config.yaml
n_layer: 8
d_model: 192
n_head: 2
n_kv_head: 2
head_dim: 96
d_mlp: 768
vocab_size: 8192
activation: "squared_relu"
norm: "rmsnorm"
norm_place: "pre"
norm_eps: 1e-05
positions: "rope"
rope_base: 10000.0
rope_fraction: 0.25
qk_norm: true
attn_scale: 0.138
bias: "none"
tie_embeddings: true
parallel_block: false
extras: ["capped logits"]
init: "uniform"
init_std_qkv: 0.0361
init_std_o: 0.0
init_std_up: 0.0361
init_std_down: 0.0
optimizer: "muon_variant"
lr: 0.012
lr_mult_o: 3.0
lr_mult_down: 3.0
beta1: 0.93
lr_head: 0.00654
warmup_steps: 0
schedule: "cos"
final_lr_fraction: 0.0
batch_tokens: [16384, 32768, 49152]
seq_len: 2048
doc_mask: false
train_tokens: 160300000
steps: 4929
dataset: "wikipedia_en"
Each number is 128 + 32 x the weight over its row's rms, rounded and kept within 0 to 255. Layers, rows and columns count from 0. Numbers have three digits each. The size before them is the row's rms in percent of the matrix's.

# layer 4 attention query, 192x192, rms 0.154, rows 76-95, columns 0-191
105:144174134130097120103184114150135146130093146126176126143132163130101110134132160255104116186138143202151156108084062125185106156157119129148159158141099152128132084109106156107100203097110123135128126142100157109138127119098108123145140064133177103120122180140138090119084144154139083094103095139128102177097095137105112155121134132144087156149095140063150126191135107152106103154101149115147190087128151070127212110116150178122149145132094126071166107148172181100107066204110115161149129098096153091133122121131041121148113135192155107114105097104153146118113197145145070144
092:120109074125117150063150126106093130144174080127178174093096175143097112097143104134138095135148062166110140162147125107170153122092087129137155115152110105077134125088121092127082115137153105168120141058098146145093167109139134097131132113093177209112142087091128120168129161167118096061132210128104139121144177092106112169106123113095150165069105131154118155074137169108150165128151049086119148145121171158130072172081128174119106027161175137071154166159127118119152132114072142121143181097124146167140111118156124180162092099120168143112121127113072164141141059131142188167
114:105109137100074159113033121107122111117142113135107161138102080132136143100146097100188152107058202167140187161160103121104152152049148140090054157113143121114140126173097147149152122123132118136118149115172150186117139111176131043143116181124118112106119159112127101013041156071140084135100097096123146163133093112123146164200132147110156158164184120154169181104119172094137083161112130114161128116119154082128097109142156120128154089110115145129064136136130122085123156070142146116110085091144146101142133134141055102157146166072134132145081166124133133159131098103107149090
108:104149121142193176107146079164180167139118054101077138162102152103171128127130137107115156166117129122097129089123140071153151128161091134125106134166198148097129141144173160117170171172115151128133152116144140093120162121123117166096160133108137097156128054109111135109171104154121151135161087102136152133173152212132067178198101152101120120142174082147128143097117115084095100058158115137115185110123076155104122105137097159151083149194173139111112142135108138163156088079104130109110146218073157117071079118148096127144088204146105138163113110152183198105131139164149075104
100:138054162140162176141170074115102132144147171094100099097087124120123163107120141093212134150108146145089192088111163142181125084102199137164098129095113136089156116121119146163172151137142151148087101106169142156096179119134062114136104125071096126126105158104148131099092119173115151132130080124100105132085150115170154107102190162079034079145107136136118159142160127155080083150058100095154138071096099109122126133073156150128121155097100125076073099115169138113100132089096085099143150167101079155135206164156106154145149098134127120094100137162123146139117184079141199124
095:134103112152063093123178117175162075153133116117092129143120149139111129138084166102092157143098117136077130137140092126171134163092200130198161120129115152141113138105170096138127140119135099022124125076120126146179129183108173120108163128097078157089119096162071140114155127084124140108162132140145109084132141108057149081120152178159082139096143089124169171149117119145155072123080133139139110176148116122185075085103149182208079117117117155167155124127054081145105125072140169149116127113126150147134102152181148169112152127121096189121094093186171185103063096102128106157
090:155160115129146157149161110165049107143127081100162096173117124104092117126169188109115120154107127092178114104174118141109203124164071108095136087123148152151077141090100106142163178169131079121167109166087163094095117141137216108044126150141164171147137118196151120147131160133122110118112157130130111110112119118157185127118133102112129108123114083136085164153138037124120188043081140181147160160152166093138106114107135168123124130192138175118085143102156131136151159099143163139084121158144159193138151137157152116137140144172130114110174106080138089166118119095114023103
093:110109059131048103147103170176123079144108138116132110155130098139121182062137136153115169102185149191166096133120116141182178202081099155142135078110126125200103188115121144144095119082135116120134079118159103107153075169114125170128093134136162078133143132123118115152158156132140141106081078155102092092123184091143136108153083125095127075148128105078089123076105111145133138150111188134148158170181049114152074125143117070100180137130155136145138143144078142141075144172207110106113130145073135139140178149113172143131127109052134145084089152165106138081166166121121154127
102:046117151120098139045118166101197108123057143105146206124125119145122218134120068172116106157092121093179110116105153164163170125080157124122125145130162093124142185183134121177133096110124110117122100071139097112143111164151066117110108135134125083175134082129118119124115097079106118120101105122139106076109160126132128108096139172110085167142113106176174165096137143126126126127135048150122207147098106026130087106101115175089069104108095098079058123143113171143080096087126109090110171138120097084098138173112107132142125135154097145129123101171145125164119139152149156094
097:143165090083097138157057144077122111113187132142175150103154113113133140155125128069168134101151199135129165114156127112158079141113091114097105149088104124065173122190113144118154106157136108141047186170135166121126140130139111121185093135102145145120134100131112157088149072120139166139153121123185145111194125127121198119173111094167204189069136157127155087154142111123122141088108144152111090144072094138132222058129123157171150077122119107159077111159142139123120186084080037181129136133119126091167138154069100098145105106166119087092142134133123136109143135103124121160
109:124124140144078133157107156074109060118111161189096143117098074099157145163173136177221176088114074124089145133129137135054071130131174073074107133083153130151084160113086134138116078127196117143115147155159099127125083102165140097136115148111107123108143161144137109095150150131086166110146147149110128131183136148197191125181109150125080114150116125180137113094167107087142149152075169136119129147111112105122076051124127101157106180090091131145081149054082171142158135135134188072102113143140198142093173172159169161108139096096106154108150130106127144119146141084122106095
081:128175133119114150100091083084123141151132116168122083144107183153163110168186084082108069082133178130120105106095132119146145074074124102081062154139131132133127109142151138165164107174100144111089155098123155127128099150146147162153100159159106122166095119167079153109126153113123167144109158097104172149174114181112124123144137153108155192156097177163161146174123140095213122148140188112141166115166099184137112127095129144178254073085141095154102154110126137093168179096174094109152145102162071175135132136102138030128125127148113095104138156117110103101149173164148094113
090:126159098143176174066097121148171157088133110126143170108155151173105136127160171115126116163109097138138118126069130151140112142163102138135152080114130191188152134157180149077149132175180141099137156165146119119108172127092124121074123145181137097160120124172094085091170096127132187071100127149122142168119111136105136133096102127105171119137133063131180132123145122126120169036154128086136168116184114125096125116146090153116158123133144120161138095173177200130088139097147101110057155176160154162095079143093118064144136092194186086162127091103162145076087036180111149123
085:127137130110117082133133140122232104168135127099144149143149067218133172129121211141093092131096186159110166128106151093064133117090145098116117068091131154122114152105120064060106132142171174090155152121146124125129128143134155143072162087154133151138129152070126122132112112083127147150126147142072128136125179151216121109186081180128109078102052148161133143116142133081100146067171191131133097149141185112125116152117134166141136153141134141096091122137122117142104173163176111151173111141114123101109138161066126087099074078109084151111097156145103133182188153136154174113
098:147081136128120105162115046109163148106174122159112115156108151115111139120095154169173094123172179112135117108148134109161078184103145105145089115143073125116145154065078098138017183092146143152073159116129161122098123067150133124114108133141122164167147154095150097116109084103090098151157144164122121119155136146217155115164140123147077142104105156133144118133114111152122161200089141161086133107126128119193130107108119137103021139115142113156075151146080168132162135128163138097127160107101181117062141115106144134117119155088113120105103218111137145074202206136124151095
102:147145146105067094114095108134175179101141154164103089122135115084153107139100113120040124127063128174159124114131116157141162154203136106164128106148162125111119120184104164149074110154126142161091180102119165084100178128136180132156153139150135057077139190115100137106162139172115119156127123139115173105076096115132094201133167090116194168158134071132109158165073104158096134117108118108129127134169121078111191051080114117133172180097138136104182118080208111052145182142133121156156131119126094158093072187119118146140157105112130116097093143110147125100156114145082114136
090:179147115124100136095147154122178145131109130092119142171102182120127144151141164199101181176107103116201108138105122088168132099174165143087235127148154164153092115133125157120094084066163111144143128174087114086125039138075132151125149151131159060104122112128130105101110104082107111112134184130099106094088160172122081151148139167134070109163120141081092064108110068133137170101099072104161121106191124114066098141162124107092092154105152128174148082124147132092101061168089175091110192133141110111123179123117129131109125153187126111121130082085171114127132148129134103128
101:170099139104115121178183090155155105142140175140136082145118134177138159151104146137141145166124085141142163161109117183156116114180244186109142106138162118097082119152150135121157167156148075094157120116149090138133133191125156141109127132076061164137142157092118122180127170076110119168164108125129123171069122169048199153167165132137107095132156120162121145166167051085094084166119068082167133176115169114105150140134109076156127111163071150144147123082155145114137087153124123108138123162163084136134100120126156056114117175152126150174128091106140128136065165095119080111
108:123126142105143175090164141148047120147061125172146091099130095115118105112109079160121079157117147101127097130152144095093077191093089093089191154141130116134151155087040061096093120118059152148137108155105126153146155091142173108130073090121163141143124125183169133117048132187122090121096155127200096140173148094188117153159127078170140189128099117125175182127144127104165102156152152133106140119083106156126102106123132122123122079128096153123089142142170098162172158114137144076074106157114219137141146104172166116139053141089121159159108130131077123139106089116137113121
097:100177176144106130096149180135142090154133115156115130164133152142100133140097070144130098138072102112182151142109168171124128126131086141136149106157117105130082111150112110069027102142086115130139212093130111099133107107114186079149129088147168116185156113118160125191133124139092154150101179123145135147097127106190096087041186081091154127088092080152188136130146121086133121164191038124157122115099174116170106135123104126062165128120080099108171120068087127124119114092108088101143121153146099125077065126144113143125065158168128157079121131165176117136134108147141098102
# layer 4 attention key, 192x192, rms 0.165, rows 76-95, columns 0-191
106:116114144146084117127153156111133156131117158202115145081144116123162139180113150156112083086167132143122176068124103113149076152091087114173125171172151113147125106084119124138139136091142132101157136150085124134099183148132103127155087127088134077160173095089155119116094134163059204104157125174159150130147103151156139168134203177062061107140124176059163140206142150137092138191160170136148125133079104144114098104151138125109140093161113152107139104103125108144144151169197092078112140119116203113149173165159138100114131112146105150196151158108156165122146157160213118059
119:086116152145098151126159105130082156178116026080116132134035140165102181124132156128113129119154140141134113138067085091145154136123141153038096109154131108108160136064097125152106165089133072108098189110129157225087148141112095106158145113055146142099183136088060048142102118140121123072128098115162085122169137136095143134121132170101142145139092149130148170168150140132095104109126065149120153095126118139112053078180125146121132110126105208100124147090178128157122114127089125149100155155139152118138113136156143167150136112116127133072143102128099169137070098073155149164
113:097121067099111126121094145113126126116130090122082153104100111150157159129180147146104081146097126178143165120101121113165163144083125087101035173153191124113088101190136124118172141074128107139107180058126136146082131144092131150116107102109066132153097119155119099050132109127094114107121089071147147097125113122113136109165107149103097130176113053128135169117112112081148124080148123124154127168025177083141163111156146138113109151120050141143078092137158059103207124073119135108107126135081154117135075117143141097167127138112148073139131075181162095151200114103152125107
096:096140121136147122111159148223093148091166093111121206122111174111161139135111128132098145197131173122098162127113228113180163108194123127093116117164177060090147122096149108132121124125136180091128140136160130082120116100149112178098151168099125073188135113091107140120104136127142168097089115135125128145161154117130139166172091194125072179104115133145142109137153119129123109129143132092073132134113128114104108152189127162219139160104181154129076143129186180124148070120213128108142060190130129123112143203100125099194132142114133146102169094128121176149102089138138121136
079:141170139121115125093110166079106099010098123135101116099133148163127193140133136095128152113112128076134125210119169108097135084173112194108124132114158110107058062104087114177185133117121090144125167089135100068121136148084110103100146141127116109199180139088150117136130144148112104153109074140123131092133151104132096127104141163102040160055107145136113102135104120110146113095097136129214108079133101134136148108143075099121105110101102146104094108115077161118077143094071113100122065134126098143086140191108115201167102089130085128147084164142077162135121165156118105133
105:138153123164138120107182043137080097191153073137166133130088120115047109104120124131147114184097123156135123103193142185171123175133131167123172089142156102114159115125179140166119126120087125068150170099040157098138125147097159135162143074190089157107109033144116110119153157150145128096209111092156066105133158118059164114124123135119105116115123124136141095108097146161219147184135108084121123155178099112153159142139153076140151116107153137148131185147115116139095149111074112103135126140135167183136133126159117116086123113060115171078096142087092149155116090140135131101
081:116122157115132143130125139123087148210140102099137106139042130100139242123150121120070115130102140077128145068138149142119151114150136142135151104126092129140173148121183076113147144180126131119144066113124165062130135183134141089092128137020129134104180175125178146130120173119080088113154163123102119111093213126153170109104128109126131087157130081131139146115062141127158124132110114151076167140148161139111123159069106095160140123163137093131085124100086172118160174148192101172164134136143128125187149181124122122162112151103099220109130112136138094131074131103171115191
110:090144063116149139108070153108146148129152162140178103137129138114117225089106132129146112088179122118146168148184092116116186130087087141161184165163122105173113195178155127160081147097126136130061089136083129112140155166158139176063096119150078156066182106084122140091161120078112114129147137048145113144146108188129115147149143163133146145115105072095134079139082125174135118135111147144152107099176154110105131136130182134085219119126183094142133102138055159115039160136110096156125141110113105100119128134104116121139122109154188154086126139126139131126206130162121163143
090:127134173056142143121125126115098123053070144110183128198113141137146132114051105117112093119120142126113132151091140120121093134148127109046161142174143075100126159127087143127122136131090129149100215151155081187122086163117140171140124122097146097101168108157233067147124108080092127142126168049130061093083140104121151094105123110116100204126128106131117136131160114117083156091101093090113100128139123106104131107101154126147114157122161052098083108105152157132107128103134135106110127150145121158149142134158105113164099121145043148121151132110165234142167166111106115056
086:124149068000108135132138154097130134052113181122178121105182070117077137153084127139117085172113187151111169076103114116140135137087134143139111142125122146101113102090143098126158079114151110094157154119126171087110130152114076086142080161082119143152099176157130141079151113106176117056160117132155126112166135133092135089173168123162168156140112131100078107135143122220123084120110149125135146111115127130105131116154111124079067120081141074152114111146123072111090103141160124149130149111179091168069168076166102095091133104114192159127152150125167084120119139113134109111
110:169113110178153143133134210125109102155142159118146145155069106136064163122149162143174153112123140165124157114102134161088052095096131122119162185096145153164095127165109098106121075145146118113148167122105084116172131105084159118154106118132100121169074137146065089062142171089110115073149111097148102156145096134149186092109121103113066089134133068080121104149192134112194098133132191166093117179206122075146085081102115111127123141101124147161107134134094063091147145117167195133157115145154106133145137071153133078162168111080157143106131171132163163126161175065122114129
108:095144081129097136117103150158129166093099100139134095178156150141123115159148097102109104126135131137156109100098152106167155092132121074121158142127196187061123110151168125122118163182101185166114151127139209121142125204119089157152145202080089139139140138151122186146173158130149138139141126105041163120072163202113066132140085072133160143157177173110103114120093145131096116135162144102097171068155108144143152165141097109115125116057099077116116169113094148079206107109133123139107142118124107181132103106129123062075108106139102114152118079137095120106158148121208188150
113:113140114117110121154125137173136158110121133135170134102125115142144140130139130126123116153086126096114124090080090077091133139128149123112121127168166154134176100096100133098149109185159189095202160142132119132147081208134095107165095114164128105134092105167174093145079144111154189093091087195078201111064182168087121121124144175101130118121145050114150191060105098115157147115145097091149161090181156185104153132168161090117129176133075084126121107103161151116051093099164108092123167158141121132128110147138168131070072113130148099120176063138186154068127090118135138094
112:153146122114083178174116134186124088150146103122161131133152111127155166124137135127167125127115127188101131175119166156104157099067174111026139073116067133151150197112106138100084111150108160152132158117185073135142131121135150132137100077149138121095096203082087178169151093151128127080094154114129134110132118138153139084134154121072107126158104123227093148075156108145077183107174142117144123189141169126083156150077123127133167094150148120126141183198109138133165108135168172164195106132098173114081090103096100147101167114095115163089113155137110147137145155132201152161
109:157108132175139136120151094099154127157096137123155124150119147139088113101098190135114126169226123071082156124069130149128053097134146123057105121115139157157153186108083127138121133142094046166108172084044112101091165119081147122123130149192090121133092159079106162134143129117071153197092106145144107104116087103128143128125163110127087122146126121110153149183160077168134105135156157202127138110081127136196122142045109132057087127065136139109157087136122105146128114149166136150116136171106097097116111112112125116146121147097135150114169185139136191114130196083087179110
112:093120153153122139086154118129228137042133143174133097118063132159116086148127126161082113122113081104100074126126127155127178109137147141203117187142128060108076169084192159115127154181152130095129106137144100106092152137156153164117116111132147144153091137101104147155143147167133157166122087111121197164122115138139081190132170099119186110111122121067127144153167156124128173134158088093103145168115131131091138115140088136164105147114107107140224206128159116163195147118156076141136109111086070175124067140119105150135165065123152113136158125158137133132120106141202144076
109:128082116178145120098111196158133123129149116134121162142129134124177110114112124138086112148097126159102108131155134139143086111120145130112180193143142147162158134204096194086060109117134182182103127162145153131135137180163214118128190183148121095133146100095167125094131171082121126055159203090084163124078185136157099152173177179155153128106175103111125124190133135097107107104124135118133084116137141183118076067110184156099114175131186170163113148119111094142123140139140155144118110097145150123147214131145105153156157129180116102138127187073158121176174106129108114182
111:088140067168107093087129124116118052119157192130132114139145132144127111153146088106067074132094064084130129168160161146142126126159157145114133153093116189117130070158171136129100165172136123100149104136212116099111133184120179125085132168106144096166155059128088081100191086153133166174137135126147169166119148137141166145150113088125151098080162084196109086129107162109128109155118095138122127225145116141131059124131132143121120104195139122089098133176101117082154137128091103130181048097147173154120185116135136128150160180124152136153161127087118116123089125196176152125
109:157131183112129108143158147066087176177134100092075149085184101098187142115095108141133109120085161100121122133117097129093117149143113124156098128113159127078084155125159105146154122079103147142104117085178130146113171098119143151176190098095123157090125121143100125132069144187100118113091143156195151163153158088127173122094124105093101093123091123105130138125157085195148117147131181172042131177114127139154181105207092131064082132131160111126123099074103085120156150152171139140073122132156160052113047144146224115125135165123089138168128116132141122103092148094094103088
107:098097201113142145101135120116136087110112087119081095173120135145208136142099073138140117122141135087132104170095063120152141127134079155118108082144170115113094209116144112102141134170106151142093150143064067152063127121132201119156137126139139129162118118130143090176143140109186141176128190077043187149124137114142105097120095101048170085098141112086137180145113104109101102101143060086122150151190109084171137138154132133105158139148102106138126146135076142128171114113195122104166154134129135061108094090091115140087108144111074098090135099157167170132066120102111125077
# layer 4 attention value, 192x192, rms 0.132, rows 0-16, columns 0-191
098:149091148117073140187154140131094103166101116129093114136106042152128129098124096153161149092125147111079138137146135179142124206113124144121137089163154124112121114160062168132209141132152158102126135151130068114063124124081112111121086084124181096109112100129132120193096165145093067087118150137111122212132158130139114152075160116187108120094129115111157100104110066139144193149192142105107130178108119168074107138140175142116074107092147129125092154109093137174145178177128103103098093116091140171117173226110192129113118129153111134167139111147158083046136130151146119118
104:142050107123143135134097137110130108126226132154180091129099117171103126100121206193061121098073122097133116140128115130112122062166143108116147145127152120160101111103091172206092196145086131142125122113110090126145120134082132114123130075114109176124115155107116150157142125214128141146133219151139138079095155101178100108046191105190092111114146154092140169156138161122089186157142125120132133089108092074160121146157185127136125146141154127127113113131121130164103153052139117094029152087180135139129125117088152148121121060131134137148147141114098085148140101143104098137
095:130060130133147114075134103160168029131125133086132122105141111084114132154151131140103123052137173117142141129145096143134186101174106112062194126164109174170127115115130116156081175128179115147192153127106148134054167109085166113167122143116151066142124151139088107072152103164141184087135131112135129089131106132074137122189134119168126130133135113139118139131151034114117169091173102117115075132109119119108034099132140096166110134164164106114105106129131160221128050113117120082171157150178124114140118151171148123133107184050106144125098114076166133137161125140124123134
087:136113097118132140107128093138147116124158120077155113096111195087139141152145079093111125094065127119165113120122111186059158106112168110116146138154127105089150115145121117062097165151131114165139146104110173128055134110117139148119164115112142138110095088181183122117184133153097120125061132097139112104119096128040159129059041127148127090119145092144118085165108123127093114151151173121121092133117152128145101068109084130116153096167145118152134110146133107128172177111113136126202223107120097109156125234176098101120151117060096139074103152238159141163113122128124124148
088:120149140132168130098169130152158127147092124151093220087128138085124123092114069014080167156166130169152132152111129110110131082149168146137135107117125166156082133135160125072185083160165137149172112127150183126106124092086083090089181118095123163114088106139100137150112133166157106119136136134128152168128124133042108178080107134097112126152113174143105149161118040117148131100163121120097124129127133149235174197141135143150104135181184129111139120091094159165131083105156126151077156198091172090148128120137124120105154157085154119179130119164158161084142092152113121102
103:112149118124089085105096145104114133139116141158132136107133114156154087146141112061156086112138119106193127106134111097126112097146115121175095114098149114093123108094102105227145056094049156098154117145079130146096163137081135141109118114109165055117128102142150162088103086135123106101149161113151121096101120123103104130087216113085144098120084143193132055121130181138089076092093157135106143125176182115158130171144123074145142124125125146150112124055176116147163102169116144115173104084173186095125098136227095129135158139120115125046158165116150150110156038114146134135
098:142135109116069174130108093110101155202123110095118177142119144133125119119112027086143125147106084154121144121135121141084109224112086117151125131093173137140135139140151157158138095138058118114155116121106082131198149102089109137141183143098121088111126157102090129071145098009149142127112163118111136148130137130160201175138130160077181104109098133212103086103151140135121089141104142129108127151159159093120155043151110147115168189147117129126117106160084147158130136094108146205103106123064123101093103134068144088162185162115138137133112121106111144111122064110122186143
095:135086112117122112117134147163140116132097146117095109164112074092156125084131000157171103097047089119147155129131133107136055127114103124114086105173139112120155145115045152170078103146159113135120118104148074122222095143191151142164111130107138126118148154134107134147154159160101157137079152148125120178175138155095116090079068109159132123157131137100163131151107079136145094158083156103124147145119079176111109094132078098130196126146144095101123126091128120104118134126140141145049160130070095111146106184042192118113089158124135106205101124145108138159155111124180115126
090:136201172093116092083114153119045070102192152155149125091150129099123128125124155072169119207196139143079144153101153128159131086107160163105146177138051149168116129129112088117172086116167124110195155118113139159166098138165137158148127156129164139120107112149113136126144103174126092156169130114149121124149094152149074125150090092168101112131025098079149164143117115076139144047064126107143125161125088172225139141125138111165142191091178123156098112166145104101146110150142150100134103137109132138099097143097116122117110119119124184082135153148070129182141079117115141153
104:149078130113139056158158160156113151124117119174155130106115179162116149081133132169133122102066175116177115138118130131118126063125134116141101145164128124134115117131047120178137111101126099133159108113116093143006111125092141110137173107129109110099087179132100142119138176084140192098091146135169151226146107135125098091116095101184088134135112131097160173125130109149096159226151150161110118148117172065083116116147170104095100107164103119126127127120096140084129096154163154187149198102085148145141133112113189144114093134195152113105180089150142108223144133127152114144
101:138063142127123152104128065144156070129077115124127091056128063100151131124132094140154135132104191109054123150090118156186115151127116111093154137168098141184101115101089111082147158130147144117155107121171113137139102098136127149142095082126171129159154111123132154098105115145128140155122166125162099122125098111134205133111165142241097125144118104168164139150141130151154133093129151153141131157116077156131114083169136115128082121149127104166110135143132133158125033112086037025153142095190094150094140171189157136111128116179120130129099158195066097128124056171145144107
098:152109152136160118165129157201110186117124113083162130160161115030119104150125048133121143141192145115117133141062115148175134110122139101099120142193155107094113107166148172155061101176078165112118107166179128165185102103193144143116022082087160158139128132140102129151142177131112118141118120150101112066092107117171078116093098177067112124121107146143103108130155156169162089163094113141123142113123152116067130165079122184153129182167095102096122140109178136059123082181105099152122125146111110130162095180159130130129101150095119115143099098071157140113139127108135094164
092:124090116138107141199152062154140097135163159133131207108147076103109120093124047076103144156103150128158142160147119096142103099102153124111125128076123135126042145134065158115125156121138087084205135080144144133124162151143129121125183106112194150114152132129159126133109180157126131132138181111149150129088134122106145116203099127168129118103084125103117095120139133149163106101095093095103116150107162110236115113133128163145173122119166120130120197145090127030140130149126121154235109173101153162099139130114154165129148113124123107030135117047119124089126134114163136144
092:176178149105179137141138179119149098109151134180141125102112148127121132115105139217114096179131120129085116114105127052113095161129124147102137154179107151079177113094218164207080164156113117136165118080161139099180137157079145142148140138127094141168107108120101126132100137075131051146146094115104111109084155096161094103199168105138157163114196111133126102107135155105088144134193149163143146102111069096138090106139178117127127175099133162128132119136115121100107187186090095087065159072163061149141106179081072122104096119128111113122149119094124119187091160095115118129
108:108092111125185059137129138149092177114153150113132102119140148141205117123116177146028119127090178121133116128176127020120193115128077092130019165136140166156144096170148149119085093126076105102189115174141150163111155160118147138140118169121105148136117087155098125165148189164140092119091132137136154165098150132135128091163087128150096100096120101171121089106107146155131165091180172129162112150109140152136142146133157112108172171108133090146128111127156150098152089143117115089228092094166117180137129095181081140145082099134146129096093131189124129137135104142148070141
109:114146137136188148090121163156111079095153126119119115097097045113148097149123093110123114120153123124130151108093115133121137089094108134112085117141121141080128113097155069142112126175149134099135134108122152131046089131176141137121086135173117217113129178161144149136144158182150113126218130129115120065088141104089063131146159143151119136126150139196143184152112188127108106173225137169084124108177163050161164139088114102157089165131147120146144099118142109192135193181123131130088139156125124096146125129167151134090150165127150141108191088126097148019157133140131086093
097:165097083118135104120125141141045153116188110060138095141121107104112122154105097051100134169118071134075152135159125178088127125126113067128165105090136128151121125120153161075087086146113099083116152153156181105205102145150131129117139115125027105112141142114112115123116109175129112151152148110087132046158103104054168117137090153113116136163160087138110125104128129118118125162068123145123125104101123069184110144138122131148116088123111126121120156113200122149141087092117119163109189188051095121100118177069157121150098148141120131069138154155131144087114238124087087141
# layer 4 attention output (transposed), 192x192, rms 0.432, rows 0-15, columns 0-191
115:116121102099175082174077123131155199069148072131120162164147120129150156114072108124146075102078107101144128128122140130091149063105117123147129158163112156086072061108144088115113143116191091135144089088097210070122122084164128121126136156108181140174145153089094143134141081122128143197171083162103145063187139121085135116139105159086124139192175142129097134153106159085167061130133100102039151100097128110138147091130132152132117156188168146151103124090106075093157110123124180130113159122099097081123105102123093099212130116118146121143088163126140122160195123121130149123
101:091176151094146160148050120124085085142062128148117182083157069122116135107106084130161156136203125153137160184105137112161120162118163117189114112119156087090163147109138118119105127131130117133161111107129155126127110190109119104175131163145132115139168136175146091136175102095127081028130031119125101157170147148092151118173065149120192112129131144081112111098114161074175098076170132093162125136102148111098128133164116112128171129144103114100110100145141079134166104169093128124179147189138135130115147087114176080055136152102098158147144109162152149138153204052154106110
097:127105178090119142089107106104106202064099139146105153124167088129154118142139142120099172147156160087101133109051149150120113168102083102253087150135172085094107092173141122151138139204106124115142079104104106122118113149138149184106138068131058193122095158118174115171123126144111110158037115053144172147122159111224117163101137173141146157153140121097143106092130130156159130156106104156125144086134106131169128170138176119144136109095141158133221108154147078126142115199144138145112096129119162162149153088113123119114123108174163155111135116115108119122107106092161130093
101:140138116086096074091114146113164127111052151121151138180144150142110193112093149151154127122115124170118136070093127137200089118117143137208087094083171177169146143148095166116169063121171179165117130170158065107107081150132137174098089127140061113115153184090074108056124086123102123130114160125102131146097185135186137143130144142108135122135090131072144087133198112123124110057128083122130161147136117073107122127144151096134135103102085135091142144112124155116097064164116119191114113137098142122147124056073132117175098105204167113174103088124107139107143103076146129155
099:117164139069101092143096095152137161134152119137141092135093106134113100114158188145125100115135132109173131115076149140099165100094106122162202114181156071150165133163130100139124127132104164106113104093078103122134121136121099139147127086157134111143126157098167086107137130145080167160071089194120037079111133050140126128140116130129092044170084110175140107065164125189154092129087111154206169109104119102105082169103137115173100096107145155123134180161201118100093106097117102140156146139112070157134167118148153231135155148165122162134087142128122075140109138111149201122
087:126094184156150137117148179122134116141151132070167091185091105117093162145205151178092146140161089179123162108093114145082127087128131061072100144165061102171152106162139128101133137110108152128173173142188156083185118108094139084180103173151099157123096157151098099149111113133116159207134141099099073101110152145133118115068111151100129138144212129076146168133143117092124149110171147114080044119110063138055134085118122162104096119098125129090129088139054101136129159140150122167142143165104116169136160118088099086138112160128131144110113095113113204143079130160152140153
107:148171172134111136124182104135183139054145189146170092149103144164122142142173153165106085110136128131115095148142132120130117041139146118126087208121095116115130115134084104124109168068181171158073092131168127152105111187147136113080103140118136226143109119118106047143145158150117131172180082170189155096146078121117079110182079139096116177119131149107135130128140153084090146113094124142124139130103098160122094169068137139134149084106100106142126145146132131129147069138124084140139167119120198142193090144149130139094164117151136111064149177125067173158152197170121095138
097:183113096149116084120146157094137114082152146076127150123158118168100140118104187132096160187162168104104147135095114148166129178172143195173171123064166139139100079169160117098131176099107176152095116153148182167124164127077121093125153125126125152116155121089118088127160123097179111075151118148143111089091131126139183166174109130135166160077118106173130138139164153153102168118102029151140093081135163106153154168156174182128163136182123119145089179150103120124120136108083122120097121155180116122117146123159136104142154036133151123094094173139126101146150152157034138218
115:109136087106171120139070092150127109205122089136104151117142160174088132166117113175097126102072129103144175069130082099120126116207094127203135081116125137122146129161130093167115132176080145146105112090081119047149143122162106096106120127161127099171163130157139128138106135117117122096102141167126223110084095143081151134134159096119147139168174109132147132119140123183123146111161116179106135083105137093125158106130163106049167096150088099067137178120135140089110165137160144093171104130172154097147110059152110147051093140134131153124079118129130156092104133102040046101
117:107143135133105127161079076111104173160136115104129147177199121120148176128116114102145168093108087098051167117116171149138123184114176113120198089133120141126152106158148148116154161145113174152058114112152140097128070193168151135153136159150152131133117099078124148117181067093119101151105109129076114094108127118113160174098155162124132151063150113126124081109105133127111126107120091068171175138129154202172155165177086117127100124118141101139110108105132149166078148144119092109133141158180099135130138102090151048239150133097118113119143174101132172068165168075090151062
101:125136105078093170133115170114073197194174163147112187125111120142110144119144150132078100166116105126138137113156136105075144084129107197200101089112123143104132164143133149139127178163119068157129151113100217135146175160120120132148096167141127148114089211127149087166175174155150123104197122076088178135163171130136094150120124125075120133168151138104121102098107110135132125128135143129098127126120163142151168146122148170135122102090147194145183113168128149061120153123153224140129163151167124124148118135114153097113118157118029133130125153123176199120148179104128113213
073:128133060116151099097118148066149090088155190190121182040097111162165192142143146126115138153099167156154103094129118140089143134130139120140182123111102099141108160117137077120176118065126126101117130066115111115080082134094077166181130157130065108088123143118114118133112164178092121109161105104138101120161118140080174190131125052163132129160157142207169135157086129115098127071168138105097100098127130144194097039181141129171122130102127141091074146126082133136123128097080109172087091156103097142100196134105173140130142124103139156124168194171152120134110104149115130112
107:119090117103222136115085139106106146117109121153169099111052134126075087184131140090114132080146114141125112130102168141099163111099112162132183140150116125162150097173045101121119146140192149154157152120079105120145161090100094134128154113097088048187163096113117109117129100119145136135083098115126169152195082158197082148089064125151154142123177115121120134101151062103138127097140167125132100095113112170151110165157160093088141172140163139137152116209115183159062110132112104144087133141149126084104112101112142061079151120180175127152108173170074152134141168153077101128
112:050140168211108102106041133134076125144134124178135140118092107086175137162197104106126168118148111168129096144169147126106187120140104124112070096080156117094037121092098097109136136094086145151081158143110111124133097105198065165133134125098092141158133135119180121132132111120116156079132169128142165166173104125095156143120132191134163130078122136140152133199151158123160135135140126120056116078150184185130138145163113127112138142165118051108107163163152083159171128115177161125180118117166186140119161094108131184153132104128172160163165171175161149139153137136093118147
076:130141141149113175118085073114147109134139136190193115144117119112096142161137134146209121120154105151054132084186118194118074146091131114178176140076110123137153149009168075113160120130133178187142180131117149108148109088089110119151076115197066096110150139205158136114152097113133129136132115125119106115133107195119158151068149125128145205149064129122122156159116120126137128155079140160084149086167120136103123086092151157090137120138125149131123167120138084140056161122192148127133145138106165151137123142141170111208153123082098105154150163103117132144125125092153165172
119:113130131093187092138155093139096134141076172102168140117176182111122163111155101136188175128141128167103100193179113109102172176148138111190159084126114095159138127170132187143160095107128182141129103128147144122129129139106101111155141173155109128149107119110130120123088203103075183145117154105127195127165167084115133138057117166119114039200127142132089121112105109117152097049130102083180085119133101116107076152186151087100113130199098147079079116135106106126131118140136097098138140089143087158099188083130082155169114127105118169158131121118138122121081096108128177209